Part of a small language model's weights.
Size: 14 layers, width 160, 5 heads of 32, MLP 640 tanh GELU, vocabulary 1024, 4.54M parameters.
Architecture: LayerNorm before each block, tied embeddings.
Training: a variant of Adam for these matrices, 230M tokens, 3502 steps.
Each number is 128 + 32 x the weight over its row's rms, rounded and kept within 0 to 255. Layers, rows and columns count from 0. Numbers have three digits each. The size before them is the row's rms in percent of the matrix's.

# layer 2 MLP up, 640x160, rms 0.0771, rows 567-610, columns 0-159
093:187092135106084086091146113160087138126112048075142131115171101142130089155075169146167104123180121118158102162100142094176133164119164067122183111144148145118139127086210143100207094106187173103077129129095150099132102121129126105131151143170173124139108174138165128102106155165115061115116064107167135173090155125097153112100124098138111167114158041094097140170134132174112112136120131139097104150178197117126146117170088162094088129116142056132167124136184118150102136147134146
116:102055090111113123131103110164091108031173133121127051115139110103088149162083109187099070112120192128161103111159123165138134100190185158057201140142144138129158119112160064127170099126151157133168180107162170142185128131120134092159146140158116192146082157154091155128124094128169095132140092143143125116123139154101143188109128080124177083157085094096136157175106149131094144131126123183067149109135176162122095139117163162046108118136160123096133154134129106123120143114106113
098:052113164064174099141146114142125111077122110124155083078154083059106139135167142227110149096115124137140099096098121129147112129137102112142162158115163129162147136117151162096191052110126092101195078125082123131154110110138176101148149161140123140145060142116106155126137157137166113082133131108211194144179181121138187132137108078110135064134129128108127188147088134132086175032137145138079160107203137112107128142177122130152127122117114123105151152150155102128148130129145110
115:072127149135109157122181096124116085092138135091146144133160083128163123130181132122068130101143206122106133112141158191125173124225163138134148139053144162167175100157143081116130099151099095123140096146146121118133132113089145101163139125113095143107134108165049104089135134100042138100087104125202123127102079112172150114148133154123076199118203106114200099139149103159134139150128074101133142146151143158091168068102110110105124107086201144082129124135129082144136150087148119
071:166094189123138123130130103103137101077168118106133105196121129101150117120157104117165125089206184147118119109181156149086162137172150108089125106164107135114219143132189104101138104067101172161145143162179137152132114139127143200100077152138094070137151160163125143148145130161102107109101157122118143169115178123126113132128143083151126105089082135179109050176153158151124162093149111149113144108140082130091108169129051183139153095085090150122072135055143120206116104118130159
069:154131120069208163070154035124129090116167131096122103129131063164161116136096092201148156125166171189165120120085102081149133171121106103083158093114161161155079101043100073105144125148143162170122103133100123112142184119126158140085115154140167096089095148173108161113147122130085098099096130106118131145143173085154115165118120124126124107126141061130167139168112193171114145099161071145102140132123156204112075117170129121103094115092160078158131135102147130135151141081132156
122:140127111120070141094103124113147114131129139142050140056206101178156124108101052209133117181178172118135108128144155114108154138153145113087159116154090212124089126052100068101149113163166136122095129093133064093132121104111113108075140174225158070089107185124106149112121088111099130154121145144112108097114150151135111125103142094155094134127174115126121182193137111128169150152181137130105187125095101182128108133135123129117146081103145138132091124100133140083078139135166143
098:106084141129117165122144090122157091135124115114147168121121111110159217148067112116180142103178115164182087128175060121144133130137105138059169142120115145113107140127111086084166067139150099126117161125153136113123145116064139130097070139162197095138069094139122177067107097167098160142121079164121128081118139111105151113164137156179123118158129123163121067171147133166121161097094108222059181094097176145119095104149082140107160107093099097105099172106117118174122127155181118
105:103112181096148115077101093098134119102169110112127180083154077144185161156154132181162163143172130134111067136118139087135163211170122130090114130154178138135126122073087145072200093134153081119160105094128062054133163172079154080141118142075110094137138144148124149122101112142090139081083165116172103152144111148158112114135092124177090167094123128080125163164146128144178173101154119147115116142080094131086113105158073128122186112079147134099094085149102126108141151082165184
076:044083149087180152102192104132117124155168142119163101127157084123200088125133095179116120098138203118135128159134077140157115169123155164095144090139165160136096114132127126156137137145136146167175109161065151110059116092040142150092044147140200108126112100136077144109141129152064108079098117081148109111149154129159170134074146125127116135116135086143112105178130145140105115090118046181075166112129130159131162153131118148122126066074139117120092161162118085124138155133124152
107:144118096092170132109102115100083106135134175122084148110122122201113150148060127143185140116131123139160144121118081106135166161145119084113171073161127092145101105109089061126208146117112125105119185127151094165120146146109128153124108164179180057107097122127139164121156130082093158124202114133223134086160186161059163058160077090192181082155136117134147146129128133129105133163161141146130170109109127100098145179170101133156135103155098085124139129119139103136073114117111069
129:165130080138072136073118110117181098128159128124084142132128130187165153121077095175139125166092093152153145138137129118132150188149120127116111115128111117132129124033076081137153135122141113137117183118133020097067107137123149078076113154083116120120147166143159129070124106181110120090097103125144106128110115139123091130180101143153211137145093114100163151124202193126195161136160125159114169101110140185101085156206126136123188123116172106106088135131132120098092137089150174
085:121128126139151131104144101129092076055144115095109166123165119127092136185130091165073138094124168131143135104129084151141151145194158108115156099122143175138120131100159059134125056165116122198093149084149134118156152103111178089125106145200126094118121154155072108079133115169102135204110103139205115154117109125148167136183131109148135111114129111144165153178147181159087146110111089186085150088131186173100073093113157134073083073102100095099128118124182074167127125142166146
078:033156159084111147125159084106088104154137110105110112185173127130136121154126081146137121096122113155135140136115050107165139133168153142111133076141126148127121144081113127134114096105110131185150130146077069143113110044089126102087056164131142099113111081162102182097156159158136123149114097070127112113122151067142154161116139145156095121146156144192152060184123162169100143101149067202135142081100145153129115153119083118148161102131189071099121199148151141140133166138165182
080:105108106108113129075175082128177094110131107104114123109153057131166093132091117158094114099135176147156116123140098108166140208148130126110137120120155149118160089065103087131159057121115145152123145150106058101143124118095116155109086141205192089125073146190084157083138153140124122143123083123135142077103128060151142172133136101149131082178148081071185115188144143166060156124182064151103170148147157145171117138136119137110114150132133123114138152167165102147155132061190157
113:144100135104122124108071102114091101084159153118066105088141124136158157108091100175127081152169141148129126176088104103135171160130150144042159102117105141135081157077144101108170128109125147143099161135133148074125193109118097142090125122206145114088159172136069141128126160125149135166118144172110126098125130147118122147106114104118124078189128135139125151166126127135139103117220132168149186126158145133184064100176150152128116063112187128141031154078152139116132129034159172
094:148146141149128117121130125095149061118133129116097086130132143104122103146130082114169116130163148095164144096144169143117189146186147112088145129070142134110181181126128069106184135109089175193132158116107163162141144156167104109118106144193076072130127133163056145125142164105095117140140061121134087121098120097199082160135151109100148124142113123140219117165083195102088102143165095154101141139127187122110086110082160127111173066112144129101080164084172157178159104058133138
095:112113135127062094099071117135215121161171109121142102114115124121201140044145086163142086128195174134192132108159168127139107142146124101093154120070125124162119137123118097143146127118111191126141085146119072156127187124120131094110122136141142142124134131138091130074181118106128095052121121127120119092150118126164088124149182098105154045225197131126156157171108155115151130125134083100068190166169131138138119109105136113093150094090125126163074177113118150136124119170132183
094:162178124143139149064176113116154121185135149094060135206111120156110141066117146120151103106141121120163113135143065091142124156146101142135177069078177103195110128115075070151096131133101085151133142108113118135126112124143129142089090176176225109118146155152130141094151114114113121143179096093135097136097149117120128185185104141145175094146080070148146120115123166122089186156186070108134134122101142173123067068100156143091159134081110101121158168153185141165148146169122138
068:094121141095135151098179092143114121112143128091093129162149101138169108164136117167185154101161165157092103110140093136119138175173159138121118135129164128127123152099147135073187109118103122189141113172121140098091139114086114080122084155165158117162133134144081171115155140165105121129120108087178113141134177052123155142151135061207123099121079130147139173148093151141047194096130083196129117078097102126147104128110103114105182122087173102067118148152232103173142173136116184
110:090128122127104124153117122134074117090107129119126126131135123154134108133177099195064154067152130130162129160108076099157104137141181120098183055132129130146096096132200147167170036081099113135162102121161179147141111099161081116161130147157127119118123102129098137092127143088144101149159101139172145128141105168073161107108138103161125057098104028080112141113143127150118167119112107148057096114092149121109067113141130157108090177130133129104157177136230122146084153138174183
072:112107183114120113029091121095108130157144110130135113197160109159112158066047111180146097102144126131132120129111090089145143202160094130125139107132135139176126144097156112069101130122137127126183162090108125070131092134096058155127130163163119086185105188147077178117163130142121134102130174070133097162138179133151140172191093088117155104131121155130167126108112114135078161134168101167093172115171080131107130176164178119149158118099109072114095115145107091159182188133120146
100:143121168130151131100100098151135096139148152125109153200140140145102149127099113124086170112164112162172133145159085137121168109179111166121190165111132191126120118153171089083134139151111067111067172117156182136123167061094097123092088158206134097101101156149120141092166151153092149142092075145112097134097164113143132105144077186157095146141063115178141081135107134153066087146161074204129156117107175129121130066098127127141110096093139092130115133089138157215158126118109071
111:130114125115099128089152071104109154083125114097125134112170135127133096191134166129134071109119132107122142158111113126153157144210147076174185081150149158143169061068179116099125125068133149139117170141154144127092052147127138128112102120136155136127120164188136140126126138177119064108116078089131161180159114165103180156113116044163135130103167045109132119164158137175115163154116107137081133117157166183161082095118085146102103053126180092135144177112149059149118124151145108
106:089143113137139201110123084138159092103103099108100085196169108109090107158142155103076130090140144186127159139072100104145141104116106087131112109094140128188191105193118133126126134107105137154082110133183124133133179137123095167108080138142129104128157102147084144154152139104167178126155112137131131116086126104167182149152092102145151093151131141166150041132161148169063154126143090189128137116139164140177091154073127113128069134112099105142120129142108033225160088140170076
106:094099169136110130098138095037103106169129181131045154122141115133156158151099142116186117122100170142140090070137092107140172161152127120095139133119147137130122131123075090101151140070115152166119160150138101137181154138098148137112082141164203122133074154157146156081140139175076125166163136159169130185121169115122152154148170046191125119100163139098160176152126161128138160123129097140048165094087137157131110123139146126144171092116160074127111129221152060102123155088140109
124:039150130119099169144116105119124114112131130107095095112184095108108122134166123156084101069140237121158131130080106124148167169135130111056112122126102130109153159140161158107133117060098109166132122106136146172137122131112079180126092140137119111094085123166078174123092197085146156136129096130132137142106138088157084152093136156131124127141214125150179071167155127140166134085184076172110192114071110149153122145148112125103073100121132159123147137068142149153158105062201135
089:151080127152137194125152140098128068159107148114085127106134130148147145041105061156119096125106134108162138097177164139131156167211179088094172116069120152146134145103144006120139096158131101112157175142085126166130134108127124149102108156151129117091070144146079152128104114114090107134133071119167090124152143112131103127146083148097191125134148052135157109190101114109137181173142105117101188167132118149063100171167141159127120101117084114103168166101157145144113128185129142
098:115139147117126109131211108070112086128149166128078136168120109119116119099152138181127077174052144108109155070124160169110167133210104102143073128105099101122176139108121105133142110137119127167121128117135069161087145118111162158137115148088097091143142104170091134145141153122067156101129111145186092191145084130236085184110149114108163155134107081137214120148166171117110148150135084088114198078123079177143140133135129084145135097093127110124169150125134091117084115102132095
077:090156135082121130097146084145118082097164098065136107192160094159156105074138104160109129128140152106170104114105089124140128183164147159098098113157145195131157080138143131112192120135133088180114099134127115109117166134100101099083101191138140114074078099156049154062104171133081122153109144113165131095084108100130143080134128108196121139082086124135142150132144161177136145127122070123142125144053160154100143135122138152073124143095131122089140170109226091188106168109187128
109:123110142170089108094186107110177141032131139110110167097183120101155086051145146127072140088158138134126113167126097141134129125167092141141134135058127178136139140143110102133114063155114088138146150104174115068150125067161161081137132134152096135142146188170080123078144115157145136126069130091132122128057102115137118144142111087123114181154138077079095125145167128184177167147178102112135083103137189127122131050121076133100165174113133102092123127132140160132136208128177145
025:126123167117093119084055132077112145140097167141171075087062114068115109146118105099124123155128203149085125136091144136141144148138127130090155114121186125185154150117116142108098075150058121115086106081215127120102129112192091125088128154107173133182101079097148098137087090198086165155164164162109153117194124191139158085135089159081148105153135118105142127150091118136144154101130088130099121085137157116147178137120204116153172141135145112126110142098167163127136145124186182
112:180172110144067155104179111145140118105120125104129196165192072146122119101110088134073160080134156111111115133191105113127174142152131120158115075125154158111143142140150154129143108064145114166167161110139118106162102135143097134107103167136105136122108112144032107009137139131100103169109148108149166090131092145072126092176162127158123163079143123106116112110132134159120148112116012121134102110122193162093136098140151127127172175096162131100116148107160124204127159075129167
109:138127124124173186147073081165090107038134171078097102116147141160095139146041110131095165117137117134102110138114101116154146127171131141102171137105127111181142131069094046110113069127138106132089172153146083131156163148092138120118155122147111170129145184163110125103133086144151141132105069118150105109104205139098150105171069122145187113157149081080161177163117117136131204117187130159091222111161164122146138135173121174162132130113142105124107137147150089114182155140135101
116:176100112109104123095123113116140088152133130100147141180148131145129136108124110153190164133159152128095105127190135117117189124157144079138198119109121170119122161085197089095173129140128146117186071173107128135100084117127127086112150167101112067161121121140152156091120121146010089101159124136169125109144107128138109107202128146144121145073138121152184091147124177101150135144103088156096159118139140189073111100096147083120191062083182142157057124107152108130093150098068101
100:113054102067107160094149102101155131022155076083133074094198078120106103104146139176086183085177172139200131170105149136145114143146171128116180129165094156154121103105197127115126050107181082097109111171150118097136103113093096092142129147134190124092100119152095134124122148135135084120138142130117176122127106163135139117132106079168129103142131100111101133148140096218125168156142145071102144130111145136180105132146095134109086153119091128093158168087156133168109162141157107
109:162143081127161099064157107132105092136131098121111163094179095130132179088107102219120090189167110130135130138123101111131132155155108114077141051138178143125137135049093152129188049118150129118111107065105100092097163105139190122113110175128133116131148139143122165114120138145114149160127161159222125105131084153122158124140167114122168082138119134105142158136172152139139158140162105160125149111105149202077077130171126142115101114098109152088144114159194071129066167072156170
113:096166076094191170093161096170160108121144112070118069134139142164124159112131064132119132112141116132141165116090110139195104128166155085122159060060123164159151135080143113126132105098141104154109151133179109125128154126136149112132141126089127145047118121140074112007118152135105096160135073113147150129113114100125145102183122169101105091135136145123162175115156169145155166103129108167080194133139166181113108096132142153064085151095131129075137160126103121228150165117124105
120:133147173100172143132152086174108099139155122099102067201123155105088160151127071130135133071114130161120142114118086088172145100135110084110159142121134139173180128109183164086149156124130136127111125147144166145140146104141077163106103121145102119079093091140067167119143209139133112124110054102131159101102171064127130092137122151101146127165100140178195088138127131126111120119150092217116194140177154146119115109122171151175080115068096118144152165103115105219191104141093095
061:126107127073170164033153078105134133121137108090116095163176106171145116142095092148159138089178094102120097161139067109154144192101134157121113102151121177125135111118139126095146107154102128136134160093109091088150148132068065110104114137151100123146110153176085118145098151177084173146143142084119098127080147099171138198164129111112153105162130111120178145121102139135064180157158109122147155172148091252129097081142156094137087101153101155086097122153145111148180181130172157
124:124091097126106129093108105062072113073136152126118163072201044108152124191108166165125090115122163129130151180129113131105173213171120126081133072119153085120142142155105125084189072124083106117151118102153121051169182162102135148174101128132160082174177078144067139160115096133086136168120133172163154147085103113087176154136137103202129103131110114104111130136143111148148141143134104116097125112131128194088113147139112154145163139148109161119147093159105103120099151069158171
115:065124132110215180117154099138105104123144180121113146168146109128146144168126118120086107122124136135173172132055046118151179133147109108117129094055150127132135141187098135128141166142086052155108150065161168128156207090102145165120064145174138131087090132133077153136126159117124148196122096100116107116093164089149176106135062155149138159164137118188156118135108147147073132095135067205141145110142129169126152086115135124144106135115138116132132136091112086185131117087143068
098:089124169117135166093089098169128093073160115101140128113160110107127180134128108156103134116133157128141098090083102113161131121106132136131108124109166190187096143153124070125152082114145071217126107144153136087114152057135146073069125173181119139070120118140077210097134046141129090153117128079117123113127136132171196103112149119142123148109134151162116120189127150215136157071093099122150130074113134151120087119157111170072137125084128093114138180139147070157077136119162156
084:134117123174133144136116136085152077136117179138128124160177125098102090063113096145119120127133176105158144084155177133122184122140145085101148130111111134132188164090219061155177104123125150177157173123087140174164110123173148095080114168200075104149108172139121135133132134141076137119114111103213079159110127129146068132195129107114188110130100101165185145195094165106052126094145089094097165132097109124063124154122140110125129119125085133111151151075159130157090131116102125
# layer 2 MLP down (transposed), 640x160, rms 0.0532, rows 567-610, columns 0-159
099:115158102082117141157125093113106143133136213109171172123097120140161143102147189091118084132200115199121098176104142128100149103111110146138158110097182106111097073141153169130122126100105121149139122103152165123133077158093156117134136138115103155138132136121129071140118130112192157065105178139123128152115086119101140161168060182139114115112056140110096141112176118147176159139092141120202067076142130102169175151144137107131082123146053130074166109132153095020126104144156172
128:090067146106073115131107071100135094117099205141115116136118104132136098167067122186179127098114125160146166119104120111110129105080192106159179142116108156138144096161128134096177105171049135150128129165125164145143185150147143125124157098091107173111082050137165132163089191171129099077129123111130124158144150150108112165118138185114187109171087133116131107090143161161098053074130123147145166097128132080127096122106165142147154069133144098148129160070200121104108183119153078
089:145178135144174105157171118157024140189092103103136170104086149132151135142144120058077145112112133154138119117081137148123060159084126064086096184122108126134127133185115146122116177056123150163124118066116092135128071144100157133103143119123132182104084147117130144114144066166082157153104122123113114135176122144131146092115166165132131205106190112045112115108104131100122121079153191116141123165173115105123117117106135128099160147144108118197159105105096161165169101134191161
137:141183098075146071164168117116130145183168095119103143121139149135122109126100131104134109121099085132147155157114135137109129164149166096114115121157131140170106140142126114164111161135162124129172173157149156098160110123136134116117134147071127148100162124128200108082126086166145159171149131136133093122189193109145074152152131146131158131063163095104121081113161069149158124139147182042064200126169054069103147102144098066141114136130044071137151167102147119046136094150173096
066:177127089104106148145200076137227132079126127084179075060113212117121156172136175121167132084087145125150060117134121139166122099098118160116133067140154091160099140158123192112084081124139099154105092121128147164112115173125095170107132171123119128066119053162143155177151101091103116105156061130185078121141128122085124152088133106162108139118171136170176175127140114122137119118135145081135145104148113132122173095082137137075190137122126156153131118140111145176156114114161116
066:141128115085142136120184041155125073133163172067154109144174112172158149118111105214151165086133105142143120121128120119187112155131137095089118028121145165138110158096142142125155073085142166163112110130113170113113151140126093165115095153114167109130110157211074139106116141151103101138138128109130142142146147087158152123141158100165126088139117130123136172144138171228088148123109082126077201070123126175102119040111137119122130093098125118110088131143133075141107202113110151
117:095151120112176102135100106123125096147109121162123188141143071178159091220157164133138113127089096106122076127074103156110127075134120172101119110125170113112131085121136131171067130160156103102125117076130113118095108135105112152147146138080133146177167114131133064146182176052114165116090139213133104135128183119121157156133128163131109199109169130113100183129127144153163115048158139159071107122099142116084120165139094111179065140163092121106153107175132165195081118098116171
076:145116113146149156111070121121102109142075140104162112079135105193127116148092095106160078117114132173176155184111209096109074094167149145066111112170116139147128156149118072147117107131078184130102141138069215133165133112111112160103126122158158179106126120078124137141121061096099100122178161168112096155168175157153134113101089178098075116103139096127149096141176110178093128133156141125166092127114171103139136162082084153120191088181090185109104132071095150096134122172126107
110:126123105086146149135150023104141112101130105138075079125119112095141134165143117159215161090110207119161092162113136108120121179171135153135174123128144101106143121144129170133146113094112085128116064055133159105129098154116147099165102202146063175173141136178166103163133128109157088080145109155149059127170032103132136130144115141124072105168194113083105114096098167162102128130116122172159129171088142143161125124138130197150115143137096103129092140142139160099177147101126110
072:113102171126135180049159061099130097134137147093106129142129098150170099146135126133144136087147176130105096156124102096146143150200115143074123111135141140142148114127165114113146122113127182147088117154137146088135179098110132134101088148147143113102094113171053151077133129157094148157127112132168148140177166080117141089120140078158147080113125109138115143155121149136093215088116060195092209110124139156110142099140137130130123056077124111110102193169146073160128236084139176
095:169188105146153081144117051148161099134132119133113105110112163117126129110134167138157139158166116134145131061154119110106099107050137138097147083129149103142171113137130173137102140121083116156186092162117194150154134189140104116168145169191139144102111116112161144095061140115158156125127128096102104054150172169151130125143116112120138101124200116111172120117173176171138088115101138199155151116100159126132119067122173116061091184125143172039115144103093055121102115084124078
111:170138137127132127103093082126127123171167089158123141095091121150089113131166103121148144165121111138133108135214150090131117063113105187090116130185129133123144105084143115125133149084121084077119101148101141132139077149130141088122093083157164149136098115134157111153117139164169105148096082209109158138140174146121147105124118090129074130107139085119188085151150138098119078113209152189183077162129072074077107106178123157110130168096178083218180141137129136075195137107120126
072:063097140183155148117118132108081056107143114089153127138107108166131088072109128212107134075138142181086130105138120143109118126130163117110115112160103082080116160130068126126135115130144144114100100123170102130133177106160152134139082187197131135114156170156116114104141076155151194173120133106200142207167100103196167128163126074181095141107130160120179075146126149153131168168113111106103120146069129151106122125144100117161123099062124099077110118132147109131054123198128091
068:107158178081159148067101086101107103125151145083090125154180114183111090134083122219113130108108144131129128148126114133112142169152142182078067054161102132139126151105124113122110090107120136188105150148119133121132124104125098122145048207140151155159116145116111169109169148183106103122127082114128077174114156058142104131139134043162126100153113171181151111186116145146117175100151106138137168125111131165147169068131107127138103088102107064082138151110166160133108199131127185
088:147110167114147144105137035080136061111122138115092141164207128187102097136084087151126179075110140176139135126169098129125150122178110115115135104096148166158115104089127073109113055112107174169126140117132149108102185089110154102091106151136140119120095162180118155089196108150083147131119104135136163125145192075156180117160143046189117123140132135139110125178162173153105203088136104143098182100102166114118110116150095138140172116127142091122076128133145065150143178101112159
111:150174149122138150122161120157105131096136116092149131102075135128139042103107163124149114122141161194102141130156142145096146124133098089057119129092150090117152068182140121159132152154182170153156158077106110114135103059167127086157114133103136106121130130103126072142120148169093091125028104121131149193090118107135092155162152115102162144149171120126166150118129176110111107073126119077053161106119124145211088121198122117090128138082141164148121175174122130165115048176140178
111:144110181128107134117092181148084170171164120123146207192114080183120176173156155119099141103136168125048106126123132139097102081111092157163146120121155146167058083081070196124095079118151118128128138150141138086107171159093164159143087153055150145159150116104122111134122072096136120113144119098114133114144141158073187129102099180131095137121177049153084179136155085109111091097133149119162106143133086100115134112167107138096116132151145097147114112163179096084109139188096167
083:110147066162076145131165064128165112138165122134162170083146118101093184122083135110114112137177171115191110100119115135136135122085117151125098128159180090133068124147139185111068179190140132144129133111144069122115177131055125213093142123191123165091121151103115125155163106155141101083086072134084147115105168212158119168193128146095150158137093152138119072120128142141145063142129115131141108146146140093104126073108121204133118088187154137138120123087091169141140153132111106
071:083088135100079072137146002156145086116051122100176130066132182114133106145152102120106092131150134113150130118165170116136117176130101135081171144144151117111169155135128148115195181117101123158121108098132126161149099156149136158136157150131129092091143170089135169167148143155155111155121122143169123184133149092125167099034108140089109130167175100150131131139137037158129091135101084155133119120111138171064179079084161123098121132129151172119179116132133107119151129202150085
086:114120143064182148071124052109120078112135132091105149181188079150132118123114102168150144087120171160109124111164101125137131175155134125081103128131152152156117169101157108093190099103114121210141137134114125115129141115122107139116083193140152085132123142163070171090175126188090136117121121090177123129136170077163153107152146070164132111104087115160192146149118160140067162081145111163120166088106141134133140114118090134125164111102098075096104175159176065185103219130126145
102:133140128100154179108170086152081148141135172120105199171141153092148123134135145172139142074204089117145101095078104167125122148162135105129182148125171163153132090080111135152059074151204052149081196124128150097084138091101116147095115171049153181083149136112132141111145086122134177108149183141132106129139090163073143135114112172102118156103141087102075170129061101118131082112153154107107128138115169113131091149165116163142105128106126070105186114134127177104102152125102109
070:176113126161120112165151000132153115161114127129152140086119160054149139180150130118096147156088098099153107129131143147082116083118079155152123126133119152078117161115119120135177171144099151145142096118126147190112131160143162105122105217134120164140127086096167140125163101101133123130112103185137127103151111126074112074107147148154100142102116143154101156188112133138145159122104139106108087159097103103115107151123112180100129154134115150150122189102157164128094142124137128
079:160122115098102147152101056179173126163082082124092115129070120105103089096218114166095177120122097187105146189152115127130130118094164094104149087118128154156164078112145159186153152104163146116128088093093150118099130164150131186075159172122123095075096087136116117181184130151116121125119174125088133112125109138072033136100151135116127098136151100155151162097162136176107107175153174121175174154108094134180127119112148162148116135117089150146109157057139150154167068091107148
134:088104077074117158114142078143046122165130121107131149126139134131167125172103147135139104130205089157135122193114075112139083096144111141112226086156120142138126065098181095154136132131190127110102103114208075068148153120137080051089160140104150082157159103112134116155114122164105124152112113112187138142088089089094143145193143095156147132165173094097106120129136108157131169160107099122167206124133146122120117101138069102186138100114113109153146163155168121123107164134164147
108:157127136159110141204158067094126143100113164168155108101090144101143080136122133157170131158152132085097154085134199135086175140140061124134043131086122144075194126166126160136114147130161101133178172173073142119181157084199126082154143059104083154111133091141139132131128152116115108114143144136087106201121110108117120132103142039123146143143112166159092141126141164118128138094096161091139124205110103120173109103129118120095119148180161143176098085105111183106100090097137096
085:065183185205150135102092123137151075118135125135196073119186154110123116103091139093178086139140116144122171138114142154125123136149168068106161131147131122205113122113084107112183055101129178136139170141122140121116191095105164117073093110114139119125157110100111138118131094090150132154139148133175132111097156130153166141155160139180155062136105165063086109178169147112116080069138056146139146081150145075068128144123073167176145101135114144083130171136103092113113119097122093
142:107105131149158122141112132152160163168118093136150110123122091125083188112128180100095112101089098114171150138063143152124169129141099161158086162168178132130113122094134084158091103139111195075082123045143127153123133133113107115089146173113165060115104167152118176108130109193154083152146144121073155100108139133134157091109087089152073130114160133123142134121121090137085134139133168046141088132136138162170117183192094130141115086175099126205117148138157151071179084206104170
085:116102115143112099156160106120161120129151182124188216150106168154133189102117124131192051104128088109102111143165076103082153119125174127143106147111141101135116123184135170129076118133047109169145067143145108167054136160121130125105193124143101158107092086117101148151111147187142105129135104171160153151172136125113110120149102161142127124089161171145122130105145121054104058164137131199187131174118095107128138064080111173095123141081091190130085087142145105129123101123127101
095:128170134090119068119099112141098105189153132144083130160123135127101145124118127100109149141153069157135107171095151077104113077144088110133108123132158107102124112121057118109164180095116137104115105109120188134154055101177115169145096144203143088067116149083140163151111183158166137111136102068088151139146152114098139133151088146151120166122222074124071155128109120140118169088086115129136096151140133156146140129158084128100137201133138116194112151170167121136208136228153145
072:108151118072209159051121074105150097082143089134111123137159123147181139139084115190154116104103171188137081107150102139142121164183109128095100087172123139119142120053127147124152152111139140166088106103119197132097161096109133089143098167168155130097097150133103093150143123169087119098126089109155105161155159124177153096109134077162117094138088114169149163135132136140093155136156106182140147093081119129075107083094116188113131098114093109105150137153216108154125234121154163
113:107104122173144163141154115213169185132116121113112154126096113124132174118104218173081181130133115131130092113102081112069112116061090114091121180051164138139121102131132193120081125048141110110167137109133134162148119145119168174168139098093109166187080125120126155130105138142126183102111123077121131150096166196073131116160096105139103161074159102120098107119120089156084130111092109153201077147134150117077152109154135169141125150128154113111122128111095070142153164133136202
010:042142101109160067147133148115117098144090147155091125117143127149117121108184156085105137110113105116190121145158081091119186114101130090167146140089131078113185119092099117119196167123083092196070141156135162041135120128068115142150138119130187159128129117107073144110127080146199142145146163102132146082126129167130106117135101131068096151119154176102135117075152153184078102165109136135104135138124076140097067061148109116147130082134192147135134087112159123118131115170186083
128:108117173126140082169075098126125154150137131120102193134201121132128135112115152098155137068096135109153164131095134096156124100153126099096162145108130116120095158166087131122137167158137112162160090170114115114123182150067129115144129133118083127150175185124168160181147126108118112092108122101113101150122135196120091137082081124099123201067225086088062114092106087113136085135188099079123128079165149122110128091113145134198187158172083094116163146089127130125133143197139195
117:152158128157132092145139103102094132140149158177119140091072142173097078108083190172114048179160045094129169130113166102120097129128156152164097151168089151114161123157100139073086164125111126128129137108082089118110116156121163186081139138137115155229165091141172140146128128104178150137153112095085133123127175193158106106119161087141081081150107179138166137099095140117122148104128160120172144104167102089080113104122137146169159096159159138084117101087088116127069087134189089
125:176171164159128076137093127115158098073175137138135114133108125114092144155146087139069172175119169144114122110071173137176123111106092123105149140091091160139063149077154184097215150042162096109125140072173178111154122101148179117176093192125133155090096084109149115159151077146178139144091171144120132062162121119117110148099134113146112064171145141115182167160149059116100122121156153163134156139144136176103088122134168111126141096167112116069106104157131110129097094126109106
107:162084104124095126168091091088035147125120136158118116151151154073119129115190195158100109104217103131162122130160160125062123176151154120188191139159102153124132137083101078124072095118100085140133108138162136167139188126147125076135170109127146134121134104117129109112093150182126120143110133141189111194135098099142088127162122138138226082136146105112111095112114116120114131143123108077115146110164155166106151199168140142125060151132080122090118132093151168064104125104072129
106:111085099184151157095158057109169134146099105120185096111140174084110098134128187098160105094103159179110147132111119150126143107180139085104162143106126149134066171138108154155112112141151232150136124126178104118078169079144155140145172142123119073151108141170150122148103154140130151133123112128157126198165147097127122178170145095084109102093162128052196088133158082151136154169101103115080175119105146150130130136124155104154130141075117104090059151133113084163132136078083048
101:116138086148171066121137089081184112123096107094056127141186075158110100104126095204086165104163110152131143107086137151172134122096140078180105205100097140109146185128128115120150115153159130157124118115171147086130187101131115148103149145120193113131085174156123107106202122086094071159130137128116139135114109145154165039157121136107124112137103143063160119095159145163165094156085098167165149132132092106148210073078133079139169177132121127161122168110147140157124148131127113
116:145123206148115127107180107189131114075081146159157092184041089145126156121138111128109107152109145136097121160105156129102140095150132140086089116132151129082188164159130159143172109112114097162125125169095217169152113079147153082147103102164114122126147142145135134129157182095076184097143094131121091138181067114106107172183152114132059163136140137129139111096170087137070106142100114075108137154089134156144158128138115123106095088106230130080121152166075143097160081107119130
061:165106117111116113149165000138191150110133146112158133102085142140132148174112121137081167150136119136179146130151126100133136160195108148127144123122080159102111078093161102165127118127131149147152095125128102142128131128167138122105077249150116084094141123126104129175142102137121123173112110153151126111157153096115172083112164130100117110116107132165150113150118133175141190117106129124108110158136079161142105177142109176111119128075141141153081145114149107132100151104119072
109:125175110195100142176174108169120098093096196153216157165105153128154115037099182108141146079164133087133121090152091103143150090154109110138072181107152145079206116146125097158131131111116148149176099101097127176158115119193154142144138140082165145090134087175123094158132169145122101120093094159150123126143134163073147109119166073116116132095159125127154094059128109128059108106081130111137078195113083145142147118080146126095098141190161092152121124136128131165144126122154125
119:180179083137174157154118094159110119181119170154104161169121151077120162132173089123144125146092150044150133041082110142128166129105111099115088100114148150116113174119054125156178142122122116142103118086140184088091159126199088153084166157075148143085176159119141121135137115181123148118127087128110128143081117085089122093149128130105122138095046170166054141106128102179156159095136142130165061125116136094160145108122119155208127101162134175099158139079104120098127122161141114
103:140144138112089126132191128117140101150109127083127154147078122160111142072172073067098114123154160116154090124170129200112138127103161090162083184118136170104159106178098195127075113135202100123099143128149083090162121068083070182104170101176107101138125164149093131151152186129117182091092168098096141103133107176174134141161086104126102144148114104173148162118174165150132202141137104097117138121150100149150101121186153135118107121129089057100108153088139081122110135145112057
095:118123145074086065155150138166115171110141185149152141136116120150109182160129136099185131109121132083090087161174053131108118098078152179169143144148130091106033134188085148125095131149135084135125104180127166141109082104146131074141141141080149204134120127122159142142142123126160127145119113172096128152203096157140153131087120164138108198093133135111134108087127130087074141139158126150204094124162134132184121078139128121066126104114124098163140099185131089026111111125140133